Weights of a small transformer language model: vocabulary 1024.
Each number is 128 + 32 x the weight over its row's rms, rounded and kept within 0 to 255. Layers, rows and columns count from 0. Numbers have three digits each. The size before them is the row's rms in percent of the matrix's.

# layer 12 MLP up, 384x96, rms 0.102, rows 276-348, columns 0-95
092:116166168146201145116077127120141178121122142137121159088138145054119120139144156147135141156103130075070162169107104160111073108146129149113160134143154102156124186149134196122128133125103079143132159151124133083080100152027126152150111143090099094079187130153131135158131111155071145051
100:068148100126191168153103137049098174138162078121130090137149119116130127114161133119178151119110142152173127139171188107139128136156104155171118084100148191158123132094138120109083103122133155206182116089117094143124144082162083165065107112113113103124113150182119113207111126161077152102
103:072133153148139144079163161135129148133165117174098103127150128102170137150115154103137155169162119081177111091126097108102101127152087153187128109078175122094097078059057143088114156185141129127111183092111093165109072089128105176144087137140113139088080170181101180121122148077112149144
098:100160202145109099123117180092115142230145220054100109183105143104197086120115137137123150105119114112134178106194130120101138137142115100167124139120135152150117110143149150094099182145106141143096178102108155131076152116110106127132115138157106173112121148092126160108085164097118055122
099:143178120104108139086162151125117139130080161174046148134157125113157108133151195078094173109164138111103098106149088154183148148163091133135101105160106138144141106168179151145125069075109149166094091133074164139122121079077116177098085135081142122154097140151150183180097176106094093117
099:104155126141190119126174134106154128149098118140115144142140149141135129085184118148162068152144180185107101165130092108081096140136061144081133099127159132157138162092136134176055118100145165098149138122175066082067129095098184071122088068125167123173168126145160081164122122110143103161
115:151116166066138195142134186128115097127190142194091134167166114149161098159133110114113134155157182104127110093101135155099190132128097143138135098080158110114137146138117116102110135150136128119170102079110095130099097073111120162054086122161160109069092177116225137145107138101099083161
106:097120132119116151172118186157096119121179166113111092140134089110212185107108136106151107117105132127117106133123078106181157071120110144144161140104204082137038145112122091076167116146147166125149135110145084152135129109091137178044106156114145128142150168112174144159105073088138123081
092:129127193152118172078102153156096172123097181144126143097118030137114145148170092135150122135119115095118115110102177160203070147100131150144144119081173095150154148137162123081143113152176122166145102130137130087094120122064108081105092048109121136132090154159146165173138145156064132115
101:155109127129119159173101247129099103161153127068117078127144092110157116147104162073204176144110114104107137096147116123125108152192172133140131117108167163161073116086151135118083146132148145102135127081119120107121175132106123133118086058140157081123122130076135064083090141126164091154
099:110171099163114175111084101079100128110165179162165095138180164121162121206167156104143177142129127124164053109126164134155105102134101218105090107092103161138120124102109137142125159100153075140147144094114127127121146114106155113092037083129096092179170145135136094136111185107113109136
099:113154155109144108121071135112158119169127074110134083146132124101137104211098165188120110146139112155167103063133094087171114069133099138133137168096097084063183165083106141107121158137200119150080167150087108073116147146156182145130134119132115180130141141082131175100112193128140112139
121:082153112062138178130147126108151146113042093144138120114109113150114071146136180088136111106172139132165084166147150190193092165143134170148111159105153153071184135170140149128110143112108135137139178087122101086081094150102118133102105143156139161116078154133166142087078102048132174114
105:108146079069140093144058101115131193145121146173118126128140119144158094199134118172142126160121118120109148161116100119140084115148084185100132104096133096120192116093143164138080153101113115174141171108086165185121116123140102139106050192131127136150143169078145072095105210098110142126
097:149157131143125138171153154148133135150104157167083092146134131096144162166102095159128101073077183158093143146073163037172118148182127116050118133147150129133113196117099191158123124144125107143107180111105146100087162117125087172112103160096138109141143089102143173125101175081074144080
096:080172131093154125165087110037173147117113153104123145143157144124134129142116180095188089122133116082166124095113135130144170163110174077120147167165146152149078143127164148084097080139121112111167145076131132167146141092092091122143128092034141093107089140093180069165095143089142156111
100:163163115090095123111088165154084083150083122143133128190135075098122114105170180099178117149142116072134130129096120113134109117082157192129081118153169120092097169126154125174128089145130034130123169153134139147135063121128199140140087150137127084162190126096178123118121160118082109083
104:112155145123174116118080158139145118110140147163130141072119075135121189123126163182137095134116141097166095161125147168134105126131153124082126203128165209076172152143128158058109148092119115191060154122122063103137148122136107067113102145115138151176169120128160140121147129120054090076
097:073114224154153143111150153151102190130103110167086174100137125169142125111148072113156131127073118109165104180152195121136156141121107129098133150115147032110107149124128181083130152137107116161178140113137162104085129140109192082075155129079138161151092111152157160125120168089086130116
094:120161118158151100119099153093091080116158159123134172109172068121154138113158111144157107128112100110079152126159131119089089137205112139128109134154154153205110146155089160106142147150116150171212119107064097095045113104136182074141097052162154110164159082094115112130130136125131113093
102:073125153137144097130121163111161119106140093172120114087140134163087128091113154135150124175126073124208137125189107093116156081140064117166052154119167165135121170147139192144083185120099132154167168096153084097142140153116154172165090108155171147146156122097091098078113120083156145086
098:113141103155115093110066130153114140142183106155109119134224110139133084143190107176097130108127171114125136133165165126142133095160099091133158209030115120136137104095162140154108162110082161153171163088099133127168138195112144088094092105117121169110132106106113147090100154055121134118
095:094120146096192134118114119112164136097114179173134130168152061090166144142143144102111100139136156093106094161089160133089151088046148154130152209137155121113094155081145192105155137168195133184104163120124060121119084106117149089103081111111120086137117150164102143186119168123136156116
100:118100085134116162199104173140097116135129128092161138111127146075205132135145144163160098105134145117173065099140051122149170118184084123089102112101123111141136133120107162073142079085113174173131128142123155143084170116115115172107121107117098068060205149111144132151102071167114123150
094:114192181102111126187095168079133144178122134118100128117133148194159112117115193096164141103145127126139201137080107082120160175114082137104181131134163097104111117133145120137095095141112177127084118154095098146128111155055074115132128175157155128103118154077155047129089145087165141097
106:091185172113123163165103129116165116107165175146081094087134071075118092224120195151092102114176119107154078104073167192123086136077085142090131156115125126125168107134123099107131088122110097147120202112085134123124119112152112161123141088139126087077165151133186122137124148129146147122
100:133108164102152134126095149142154174190139097137098156198080104149128103114099158127077105135173171104167123168082149126147107113171108125132136104107180151108200083121131085143077135093102201138118163164120106099074129149141152084113067118138103144071105144149187119087120168089093112182
089:083165171147101116127135162109144170120214127151081142068142066134122092129157097177113087083145145082120145122102167091154150114174136148071142083102072132146127169107165170154151150126124166126108124191095101141133066074124159140134133116125165176146188116140156167092102164077162109132
111:072155104102144093128121161092056149185117166146135131154116113160127062122069098177150095129176097091133127150158129052159143131139132159174117164129179166089107083101161153123140115064104154164081202110123175110100119186100158125122087153106122179109122096104125083172114127126122125152
101:129089110076139107118107161101128122118166084154126121089145151086144118134191160174143116129195100140142118079155136190067150141136127168148148181145157142196102110063072134121072037134176140182132106095149115094123091106125136154115097123132182148131131185083154113098118165112140091135
091:058156192098150130106102177095107134160156132114159124185124170102102101105109114141170107214141137164134165132168121140136071120117161195113079186102142092152094126078154157034132156132117103155148184164166111117088141082090131101130151135126091105101120108090124169161140132147112151127
103:140162129136111124135106187124092085118086176149057113157137049125113113162174223112149120138148159137170181126084113122130118111096129112125137121153198131112091175138110134120157108163191110147136137100168117081061153173124091108129067092130142051125157121149139138083098135084139139129
102:058129062093124137083169167134129192165191052164146176112113162112104108148096103115161140077165134091151092160135075105117100165189115150195136122096168118100165124088169115138074153132090057172164136108130130135130150111128139144151125071135105165120128143107149145131104128102147147088
109:132149154083155151076121132138170113101100174168088111099109088108118122130097171171151116095155202114148115085192110121147125135148106176107144121118151117093121123102122197087144075106126107173102172111143087123100170128068107109139111157095149116110061224165177179102117137141135140074
103:132180105086145099164088127111129120107095192169149125211130145128114094189155170110171082189113131083149114131104187150131146094118120147101123116142109128066062140144153193148056120095138127136105138124105076138095146134137133160121078106133146172129136092146122123154103152099037128080
102:113120184119149136163146168120111161130094180121075108129122173150196078111074156190197099093214098157104133108142123123144117137128141142161130080081123086092135123068167125150126102088159158149155133143112078139111123136080090076144122118086145110136114186104151100165079164134147146071
099:124165078146137041153151112058147171179154182138117143128109101120180112110104133146154127131122103100150178104094156109164124089172085140144081152125111151118115088152124140122125147129119152219126158085132129138119067101159195152135116115135146148122087126099143055185109082186108159080
105:157126127070169165141102138110155142111113119079051138191175144107113124146156100081167140105193141087134178107140152113157099067137126118145126127119148080098124130147123137161168153050134114106122157132143069106138159095091144149126066184117167143158122110097143143115044175055123101121
108:095126116128169119081146130111086151102179117166100109127141127090157135137103102116178122095154172111168162119120095161162104112138091193180124154076113147151153145118099137091105144140156079188158185065103131121124106154105099201132075095158176120130075152069175044129116107161144143112
102:083157189138130140185166177146135134190144132128108115157166078090185167095095134108182099136124076119155124154061189136154145113115103147111089109131189119151129157108106188127146089113083101122111160181162145043083146123143101132083116126114156157145128130069107075104092130132138160127
108:126126127121099155156108168107144113125090117105081094116132105109129094119172128106125140113112071189156076154156150088226073109128106160177115124059223146127151124142138133143113113100124101133178187158045119120121151099122174124144070133125121196113140083140149090100109104107120166143
101:089126173095146135103102160091101144087141156115157126150139176171107118105179118131126111108136114076182145124138124123167182147117070121174199154147224155082114184156125104127069136178149137142189102137123113129058124081132129155123098141103135168120103141163135095146112129034106143110
099:146143096080136148152199142122128217152169126101094137118120170089162108196095146140174091074143138110139130128125134143157088093207123141141170122148150119085104190121120157112096140086178103118168121144115070160151075144098136093075118085118117137093111138149159164107099150135046128151
105:129173124083211173128028150142096175138093121160126084184181137139096072162158125076150134129112130123112088146094124168120134152110134092135144132097151104121106143143159154120063080067143152118112154139113169152108143131119132174083102118140178124128120181143108120133077187075144110080
104:105107127124145104110095117079145197150107129173072110151130158150117087138097129122125086183155104158112120112133079115158135056216138171167136168124144130130107077071149122127135142062150185168114115110156113133149128104137151140133096053078111107093099166083176139166074163092150160146
102:097122118183151112178103171110192115113146179084116151121107140122169112107170173112146089126170105137122125108153104019146141162146133121153139096138170199106089098109147139122039161193132170153106110082121111155106124098117131159069132139108120104157160196145093136134110142126098172105
104:119152152105181150071116108041146083180132168131097192132173149149152115152111176144127114106193074145200137115088103128112123134130120128165129139098120165154110105137118129153091148164160096157098195082135103162150134176123094086113132144152134160087069128090171099062097146104093140156
101:079178126138182118105159157104142178079091150145157162099152109149132088133150095177139076123160152144131184090157109139147084078134085126135099120060133170048161159083191169076104132173075118188189099139122138105105158159106157120121113095138124154159125129111096083113146119107132102114
111:085145098151115114161077171117122186195098123139142161153147106128136128179109126104155104135103177156104103151137160051122096160177109104123099191045129187101091133152112123146114125120072122149093153158068149121143126187130128192100131111165148118144161118123132101160123139056097125060
102:096145164139146132112165147195122076131094148128138137099129061110113179092105114159134119145136122123135120149130128138133147132122156216163144178173140194096130126091172113137130118163169125204087155134097106124119116142049108168087085087210133102115174127103126051110113165158134142088
092:121130217135143146170114150081221124171142140144091146130105134118155079083114135139103157084209066132097122103104146113144123101158077175092090107120091078112176163142159149089114129126162100174115128111118112113118118151083139193125136107160107190138108186145169146092097139122149089129
106:136162132143162144119093119154132067146143169186091170160162088102110161167091130089105146129126112106131205123126168153164108097113106169152150137134122134196132141181141144111087134114125090131112181064108106125125076106151094145078065131166179088120125132127126138077081141123024123168
097:141145108139135201162089175176130101162112193149180128184069142067163066144132121187124149083114127129132086144156093144144143118144114126112119137105120099132075162173107110066103154135176084103142133136139135088145090096105155113123119090050121090079113171141168155166117127116150063127
095:105178152138234124088152149147059120119132092142069117122113122125137090080094121132082157162146116136164112189116170121133131182105095096168146094148126119151162107080113158103168169111159149176141133118102144127158146087112111050123112078104119140164110134120121182200128169107080166149
096:116137134112192116073110140073112140113155125155195096155135097107143082105171151119153082140170137118125116201089112103100089197131126219113147134147201186113112127087100139150071099095157121090119141114113067115138095095103163128142151119133170180104168132094091135140152178140142129104
099:113108115146144098172150143095141119191141145158155159066103106081138089139145188139142183071145114112059145122129125139162177135179172137128101131105153181174076106170138139096096192114087205135156144102123102142115134084081101126066142122166162105091127114079163093098101087127109102123
104:117155138190113124143105140116134167131159162142079183099168168148139177148112135105119168117136127058172068089114138086205166170113104129162109083128167171144159131136117120107083121136118118113127129101126109104086153057115109099151132144130154093074106209174150058179124138095135132074
089:134143123162194117146096098110151101143112089125139063131193142098138093137134066141128120093113110082158170061135104162120168191143152196084186136118154106071147170153127174116122132058146176159126148114088168153141137124104133132101134153153204146095104123129170095083082116089140123122
097:078153116067139172122112164100159193111104132158135104094112085073132150133081132193143084174148105114131088088127156104127156131130122109138138193184157092143181103038098131114184119150155077172135107135104094131145113097142139175111096133165137124088076181102159133163145164150115124084
101:113134188111169099064108116057125122129179136130143087169129159149108100122107144147124111133128090124129083131103105089104120159101102137177170094155206199073106146158148141139103148115142136174147186141091154065106082156096070099179155101183173112115154169089136107138142142080094136124
103:097166172083169129156156142091105188201204103137093131143154162114151084116118157115097123096161091127152166132127091119141097174185067076117170053121131166126119133118065125135165104167138108136100159143122122112126060153122154130076162122163168094116083166131155149130093110127117183110
103:095140102162185190163117163116177154189138124087146153119114143101116139175111123163147112124118139111161105115129144141202158075162102194095111176127096147114138143074126164136106134108099063135126194083115056083137106170121175100092070119110150164154102109128097112095129104150067130100
092:109172125132136130129111148098180124180084116134133128154163095126127108148087180127155188177101137107143066053150127109070100118115171129119167130140137145070172121082131145078154122121142158125104155078176080152090096112065117071086171127167136131114136154144119188118118185156052111135
106:099122109041163152126134119097100187122123103151152121184198165136139136159132074115131199126117145123120110134121111139131145115147047125152154077116170082111166121107169171135129107081147074119124192152129166134089105109122140098116097125128123195132103142094164136099074190063099115086
098:148115182162130150121077136116086152155150084117087101136157135091148090111166144158111106219186113039116092146150130064161109135125137138104135175102105106054127129061164123086159113131115109176100097117163092147139076107132132125150125120114128127142165111113225116101094114163157115115
098:166103148172105113161116122092092116115121108136098126145109046109168135127134128123138063123106130123160140088102112131152123134146135147133133041155140138121094165108158131101081109145191160211149155123099147203146120105100186144181085121151186053104157135103152076098099114191153114108
104:124144123109161195089122171143149105089146138096175144172139137137119125116159159103132085152148125154248082131078165160079094120066117134152125157166199115060154179115042122128095104143129111134109145120120119111156071116148108095103140115136162177097133147151153121175109129112109151147
098:087157138115127096085087130143112143109144147126093208106138153106138088143113105106146136084143120158137138130159170091197140099166145220067137154146109065108114100074091117077128102149102121203110163162138101127084172167121175143155107145080147104145130191147097099169110153116104094097
097:152110112144129181116109121117129101139119133106135078129152086110151106179205205066187103115114095125177115118134150113185168178123116140123145130154163172074120174150127163138096098117079151159165147103085102128095155087055096127137078111167148078123168120145146061140097153117103178120
098:122115110142129111082110178063167197121121205102128073113156106040156062113130124132147097184151163133140124141147104151110100112146094159119101129159106151106128073120082176112145134087158149152107130158088056135125102129131197106142121147089097165116159161133163097185137146139135175088
097:136140120108111190139092121072112195197136143131073125130173153116139095156093152159145179119166096139121155073128116056208172127143129088126120107130150136100114090133164119125127121189114077147177145129131149143113143104157116095134101130171159138118198140114118159107080113142058062075
104:077127126087176160101108147137140192150098115125166058165170076126123173100093153102123086160126100138157147155086097089107134096134154127149147183087196103109140109189196164153116122056148137132105155158078130117097064152155154093099097148152147116129120170162129111102073160095144136116
088:083117165164114138126083138079089111183127122052097116137175163157120135109112169125180193176132109146195142106111056109101056135164127157155118167117178135095155154071093082097142112142099112185128100128168114114135147103098131151112128103129155161099135092130156066097110117162172084122
# layer 12 MLP down (transposed), 384x96, rms 0.0978, rows 276-347, columns 0-95
088:126075165104123083145133089130100032067118147133128089175084136137128116117166153088094097199135108170163116121155097103156107058129098124132103167099156106139123119160134133182105143101171128174153095134117093152119148107212156173118135129189159152090107095103145099155074178135126137152
106:094120073109138151116109142117141068180131149138123138120095089135119114221207112149169087120108121148104107080096119137155138107147089160139128152133106135192102173171164135124157177178116165082109121147126115102165147192127135138111114152122168103174066135110103071065137054102113165119
101:146125138144139099133105106123060181132173137109081136104091153095117096166106067144162153109142108052146159120152130106150156149089120162147097151156143167216137121140127077142159136154110175145112127140108134201107093163109092105094168139150085132167058079188100153137090167129095131075
095:120077191111063146132168179110124128082055123123086190055098091122112117090205133107148150066160117124113214129124117127109101185123139136129166154180155137139140163119167097108141124123171145083202109178124139119120121095124123139133088148173122086113108134125131103116107117109147110169
093:182151083149104131151051165179183082123158118163153103161107141197063079151193111163113121081040125176120140123070073080163153132076145178143175148098108111121143143128098117179125136105142125108146134129104142119170076117083114143127110144124151120110114116171135146118122137136118149087
098:147085151118135134144119094101171076080139105068087088144163083093097125146104176129153127118107133141148069070114117095144160112115217148110145093089089203085132127149123113163199128167096126196156144119116120170158167163178134115112108205123112132128121192148111119109130128111148097121
120:115086209113130125147162181106129108112118168129115136128107111130164127194173134123146114153097131143107135135138133129148162087125098160135083081099148133134140123165091143110134129136087110179122111131074136125091123129125131140139043116137211151122104142121208125168026137111020115107
107:150150073103147187108118134153151151151136152128132127195102045147169108151144115177101165141145108121091135087193146190084091081131151101121121131102082098082181121206152182141087103173107107113118123112114148125089124141149101142188124101171113169139120076152107090118071118110086146131
088:087100128116113117140076093066155082085188160180146186160158144116128139100098128117100158152096069194132128113126142067048135098118082121127130115119134143161081177135131109147100123206146106155094122109100100184171105133117193143146113157115107129134133100133180140123203116106148166115
115:104130148124170144085117087167163156111130135128121128123156158183154147083133085103039117125112145099108105165082147083155116120105079105151131114124094051094125110153121182158143140164058159116130151155136072162096134106158135094144157147119138158088078123191155115144210178096182151104
105:136134179131150164160139138193121104147104091099123136134124137125190075181047131132133146136132099136148117142145122102147127184110124036111118130117140127147098116076144055089183121184140126158143170145136111110129141078125148094113118148179158100074080178095131186073140145153115061097
103:143165159116130148073095063170138157134203173105134157138139113089190074166109150142155116149134125130123139136154113111123106090139108107148125137145076118130106062120163133141151088103128127099151142159111068117134101113198130175146173115103096127136106085141082116138249161102141086072
127:194097096131177148115177134145177145129128148177208111168082130153134119115123094109118108085101061107141097161104133127136153119173181187107140119119130097053153142147110145120140132162159175168098132091106120087176111113120092081089141119098150128156155112076169138102080074086091181154
109:161150170168104081123137147111106086168106115086051107101058168153181084154182093146152137111138181159077127122144123143073161174133134113172124082117095127181125122082147074110127213114148130117136089126195141090138089138133092116113103119125150136158146162112130133105073116166153176116
099:129131151163127090053087123169104119154154177102150158122126068087104062160103153138149152104128118078175113098186094174109126111109153161109114115088116113157118080183151120079101138136165139086139114118135167184153124103148195128057134127158114129095121170068140145127098148192177164149
107:109153185155209127158137070170060111086094129097089138132087164135139141208172137152111101135152152173124102166158104171147108156128101128118079121161120135128060110119110133135154113112158070106090139140103120112131120144164125168127121119172046121104118131056090187098121187136161138130
095:099119168121079174169164128135123126098241144137143105115127191149136109114125101096160142117083224143189105105168109128130131166135109093133134133095095150163155182135083081085119108134133151128109116118148107127145140130123045111071119094116130123163121086192086089130093100143099168133
101:171113120102067081119177067138120163119162142102174158125137120157149197160101109113119142133155159112103069190089138093133095111127138115143113150156135130191137111163122104109142105173124066063084150125122105103091206122141118134177178134126075157116101140170118134081213121113102112156
095:127136120144112142154116111092172161137157170159162099147127073133139151102093179147112083157164133091072114080148102113163104120161112115159116148104110210138101110169134089170125141056120160117083123133113111065094138153151151159118096164112054103207145086119126134164225121103148125117
096:058152123117187149161093096201083124126105132068098083105083100097129095227125105185154173134158132128161101160092115118128098125067118144171153141117129139048107130139125112134155134061150083127113108167114064187155170112147146136119149172130136142109133121143148134115137146172145127093
096:153152161125121113155168078128177143117103172083149177147075152154136128079089109090148109113090169135109087129163090136158115131205159109132120068131113106138171140111121124137105154198094087153085161088073164132135096106097091118162148137100129232089106107132195111162166126127100126122
097:113126122146128099103181103105095115166135172127149121099113143066145161086119142124116169176144148145061122130131121125151178075102099072199103133123187152082138099122153142172184147108076090096126151128143093115085129099147094141144095123196104086118132174141159109159238105161119124119
092:156119087149115100104159086216137127110076081138102107088172134170051118117143147088063107134136150145133102183103101114147111119099068141149139099108201153069139088231116137132144123146134176133165104130110089158148169133148172178153135108149087165118148117098132119116150111116090137132
096:129167138102160085084148157119119099088069124169122102173162088101116158182125081147120144154131099105163162144119180126114130138111124210102141166098094117101124081123161100170121105094161140124098126082192108149186138111182088140137125057125175140156144070112107167105057136112084171116
096:131128127204128130127157102131112093122065104088148191141133162145138120042143104184156079158105097159149106147173136098144133168095134138118117161153099138120133164081055120118150124198149122143082059098113151135130162163122134104137111108099125155105124059099095175146148152148221116115
109:136099131101106125029132133144080125184157099082116064162136124172089132170114114184126167170097122101052129166161105134133108181133119157117114130150090099089119087143166118163118135151128127094125072145151115122120134140181171150130129132159097155100096094183120102155212103098128201134
095:112076141125114103126190193139134138160108083147128164128109113178184095149199185093130118153149119163132127123153086069105135125181168057121120111156097121138146112139121131116113055102165167106127140155089092100135160124161104192162060065122152164123138117115118135165055098097117126119
086:091094139142150151145102108116138153127160151127201054149098088118142116139173178088114166103099131097157113175099107152107157073130120136120194134043134165072123098137125120119133061086120154123104052111080117153141143152139142171134166133166195088153112102167123142152143135155164151070
120:122118117134162111152191102185146138113069126200089071170142157102141140212095155117149141184135103128137153119106182127158101091127086112137138084127123117119144140109117146147151134104058106124141110148132129070106100111074124186145148157152128125143140124197052126091085147055113178144
100:148089177092108131197155154067109102134131161153090164138113068148099152098124131149160126127178133100091110128164123085129092093141114100179081193123103130123126118128117099181166156178116121118145082140113177088071139142129163130145128118109155120123095122156160119120109083123255126100
090:084172106187173110172176160191148134125086071120109100131068108147102135123125113121123133109100138150073148150095036126150129087153120129147105129132118078185156085156178110154118138082067129188125099094112133146154155111152166162107124101093158144171086124109138130147063154150181169117
108:088108128156081113105108061204123133148105158067135139163100157132177106142152094175099125117136127117109168151096147083076126162103111176140135181120120123148167152158166121159117092120112131149179128141144133195198096060120099135156133136055107144066067120154116095155111150137138115067
096:149165153152108169140075138160105118103111151165078074110110165103138126215143153097163130138136115159111099077142120146163124167146136112159177105092077126137130071108105127094151178107092173088148143130066150135213144127114158104069115140137143059161154093091155128189076156125140098127
110:135067071157127127119152136102138159157171095150109132102148162110122095126121123109176117131127067123132162116132110165136135175106118149086103160106112110162123110120125101133084102173204048069130131103132093157195115162103190133221080193162083118157116136108121166138131149109110168080
106:131065152138119105142142166141137156140144111056114154137108153092123081139109079159141114099122109202122169091080094118170115138124109112157119100104141142117201079103138123096130157116108152131174164133147164168193064102157111172121181164112061107096103192137123178139062089135149107094
106:172111133129087117117109149148104125130151129127143119209158120118133150190124118103184145134102099148140121161162166095067072114101072174107177176099097163154099070224121113136103128153110088093138152125122167093168152113130108151110086134151126111114140144158083139091097046181171122094
096:195147181142111158131077085111116115097073089126143166125120182096077103129108109178115064066136101176159109128146126112097107135151165093088188147115154084110113132084163173122143081126124186125123160145119147126145114126202134113157119097088126146153216117132180160103153113129086141090
108:111150152173119141056132112172087102128177202117152142169141132176085174083131127197060144119053178121107129138146099104114120149113166130121133093114130054107138144153123114142078129144090118116186120120087128128111131161078123120123135050166138151130167119195079114126159103145090140150
108:151104162117159085157082099072127141123108131119183128096118194111103070102129154126128086153165068148175099112110092105139184156115105150152171148103074155169094081116143131138145108125149175144142060140135150095158160109172110049112136078104088100188180114162134131188128114103133159148
099:157081081141094119138138170126174097168123148107164150099127152097141080126101124127166153156062128157098111057146081103111158128123185125194091122048088086118127131173144126146171149120108162124154137123088138122158098115161079197122138133101079157127174145102167149115116139088221120117
104:094172104143205118101085108154144130140105193147163119162136095130087141171137129120143118097084156121116140099147139157155128146109102121119179150168032144106073140138093177147154119127093156088142137093216102172142097067122157128109148142111197096154094120103097178098092099117081107116
094:201180140150161098066158103127185176172098138150101167173087120164186126080128129127142091124083175092050174150105119139145122131109159090126098083116122091183124146120179149131131159083083107110131135119181149085097138101088137109065143110101180146106137084131126162139102119140166151132
093:128137122173183070089141135131074133198184139137134119124122132121158129204087163102175113141139105185109135132135101063115175111179154105117139076175089200124125184097125131100139095145145076100122090154110176102118132117107083125102119144127108096144136117085157114118231129101143108131
100:164096134135106081128104194086131142135155186115112119089074140176148152195196141081133134166156140137129134141153160145159158115092149125094148103097125136165126186097081109153141110108087105174148110158046181099123109087095071096155144124132069166104150117153171088120112070140106132171
103:150147111094124141118122145125105098124109128135118096116088140071097098172183106117172110159131137164182121144079138163121134153140139151172170096088141125141120153107040098119160143104111094111140124141106087060172124162183124071177116162128220120075110178077161193120121140105177095128
098:119121143154087145167165095157061092105122191154114141192144084134069110150112110134121117100069110091138118146149141188120154145092101177110152135105111128154184126121139114152157111147131115151144156134129131125114145179143050083199162043108185115096098101091140179079150093136158097143
103:102094111112147118092108129147144154137119149133068079131166101108136114051119140130113188109161108102102129156128147097094183109168089179079122155188163120107138113094174155141180127105133105211095125163153156128101103182095144106137164067081134103115078101170187128135076115171089159132
102:146137084090103137109132173180128105119110082117102153140095141131083215226143128120101113091135109109161102153117076111130121153148154131080183120192170069125212140167134163153108126136116166112123140085104111111136121107163062098147102101174168133148131082108109128120175104094099164134
105:068176113099102143103145151105062087105140134106121096118066141139129148081122092134150136165139099101116203104169119167138112122057169150098121144122189129132185131086149138090127078131091101122082157099184137165136175095105118129185154149150090167136111087153155122148084199178109113152
103:153078197124095122138100091109085169148164092078116138095128139142128106229161142139152142131153106100168126114178175092155126147188170108073089108108108184125121159107079110109154133090139101073160142124141160073145157108152105111126155157117142127078145115116137126156089103074135110216
101:171121138156122147181104213150035127100059107103156088111075180160127137168129151160186158123072127113104178153168059174108122125090150146151140179134122136133101128119147162099135124158140135097140112142108134099121105164136153136095155062115093146131079157092064127142174138098137100125
108:126137121083121142185069089133145126120124088090124132148093151169193162111120139117174081129094065125164074127082150179125163164094156106124126145137121139104155103106118046089094095087139154135131137151131196168096125166132123118171115143136114106088108132127147169169074145153195063190
093:134063135077107130163197156144132130101193113136123051101170104222087160089155136128100156140101108109158160161092144137103072140161091094134143109147166144111129122132159118144124123141112148138131139111117082134079145144118111099150159139144161109164111111160082078077111211112093201099
086:196140157120150145130107126113118137162078119140173134082156092150073189088142139098133075127126129119112136116185105090128127077177130164086175109099146111107118142157099134145109096125131162156135150142126128126075081118099160158143123161146192128132143152163141078014192116142168097055
093:120145063129136177162148133163080137069128077085101154161118165128148174128101117102178146134087082069093109077115132137144153056131151065215124169124121095165115135152122152139161150170080151134084119130079174132146155186123085104149148120159173113143107119157096118164140096101167115124
101:156159160106173141150110114112156116146076169119117155122091146130113177178138144110151082144101048179119139138142131136202074136048115077110157135110109092128115117152089133164079165105120084168112079132135150139101130150187117185094105138103145142138161129095133180136064084073128128187
100:147155113118065090185140143130131129196147117086182112166136149121158119167121141095108084132148106123118105126126111112144134176126080158131147144132125112187079093140179130187089084129110110136148153114157052109115130117076183198151098134051125131140172046135113181150162110125111081147
087:101094054155130089104108168123112131139146127153144159158099168172095130091158143113136145161076106107145101192179158121125092196096170182084089106161115145104076133125112102140163106137165147065143119063193134147135122109125104150128097213111110163106165157145129130160105126085105071097
098:139151147177112084176116075170084088131131126105176122100093083111089207203160119049052186120113178117107149157156172144083116095123137144157131108098120139114105154197162124139068143148120157150127145102132111126137098149095131136186141131102109113068113097113119143152132116122179154136
091:118154123112077146139113085141100105109099148137154138138160120145129161062161179134205161168119125153084136186119128153129148056101146127131092169131191091167166179133088145105135057121089115161162104103073127082145132127113145133185111096096116189134101112192141073117109171123090108101
103:129130107121108118121156124135168124142112160076149156129082143108131115179128094184139155124063150138137121196062143179091148142222105122157125126116131154114146136109103124103046074182170099092106101176147111169070174125101133145178077142085155171101153144127126072143096136097122123094
100:121209081170128100118091138160103161144166089132120161142087130097184096105026131139122107145175080143081172099150122094109133120126153132159084167109118078120137188107093096106143128152189127135109096142158171105167118061149123177086186094166108131113144145107116139143140156081146121152
105:143116115094129122132140096098117098177203090104100121146105121114100118214147098149171115125170135159169158155133094120152117146178105078182130091119126136089182104127069109130051086124128068145134121183114156126138136116176117142059163146131123153116113109140052165119219119123134130139
112:137155176161112119093108134135132061144132114149130159139098174168128074152148134229117111038150135090131141115105159142130098140101146089073113158104100135149088156180120092091158125170142088095150119103049095154129124180155128133175113151147138150096085150153093109187107158148078108155
092:219097084100129125111098179117133093142148181105119195099132084128120129103109153136155137060152116118145147129145094228152110078186099144133099104172102166138133086108069150140100095089143111072121104168153110148115151164116112155086113121115154179169142170095148138090119107170144166131
094:109098100112131110112140128123147125125174103156172171118166170144105146061157108170156137110156119117049124154168139108112133153128139057175126196099158119089150147168110135110157120152124102086115122079195111122069107120100074099081136163145140191176135171119115130130095128021117133138
100:141058155142150137128126129168108145125142124156082103109138071105154187122098148125081144161122101095013129154116117110158136163166091105149198157117146149143139151093199186120179116131128129160139114165112103154030150115132125052116154095118119125159084152134143127144095114085128111125
097:107086195169164144092105096165073151072152115122185101104153107085127146180103076124130074188106104077103121124088169127103112080140135106158118142122136143105116137147117161095168138109137127121124187152107161081145091111183133193095135157093143158152157084134095122093110200156193127123
103:113075144177066088085136058115166151180134141146143149142146123111074122119180065163148137131130159094125145113122139110115174152109127161097100154087129118128163083170140093136165102136137119119102160110178165137164075114152120075063131085154087112161064126184174179089115154124183133096
102:129140161138103141170126088155138085099127129170124163100125155159102098074099143136084152084084113131096166169116103117106136177017173121112160127123140156177129159125141143181113149132134132075125054127103150243080161129130105125156119120160133070156120096157099127130165125173142115146
102:134064089181166124138129100168094137135136120082159105151143071130142126144089086104074111115115144173112133086126153124107131142134091104103097088143164166140194157094150034184056111177115141115157117195115138108144146111141146092083175146147133099170146136178138135086118122124108159201
111:153141147145077142151111079146134163143073125121091175131093142165118157183087105164131148165111146158081067102101155111134117097116111149126162122165120140130066116092144145151176114136138060103156215080077151086138151134150122183111104147085130170135206059128137121154116081158109094111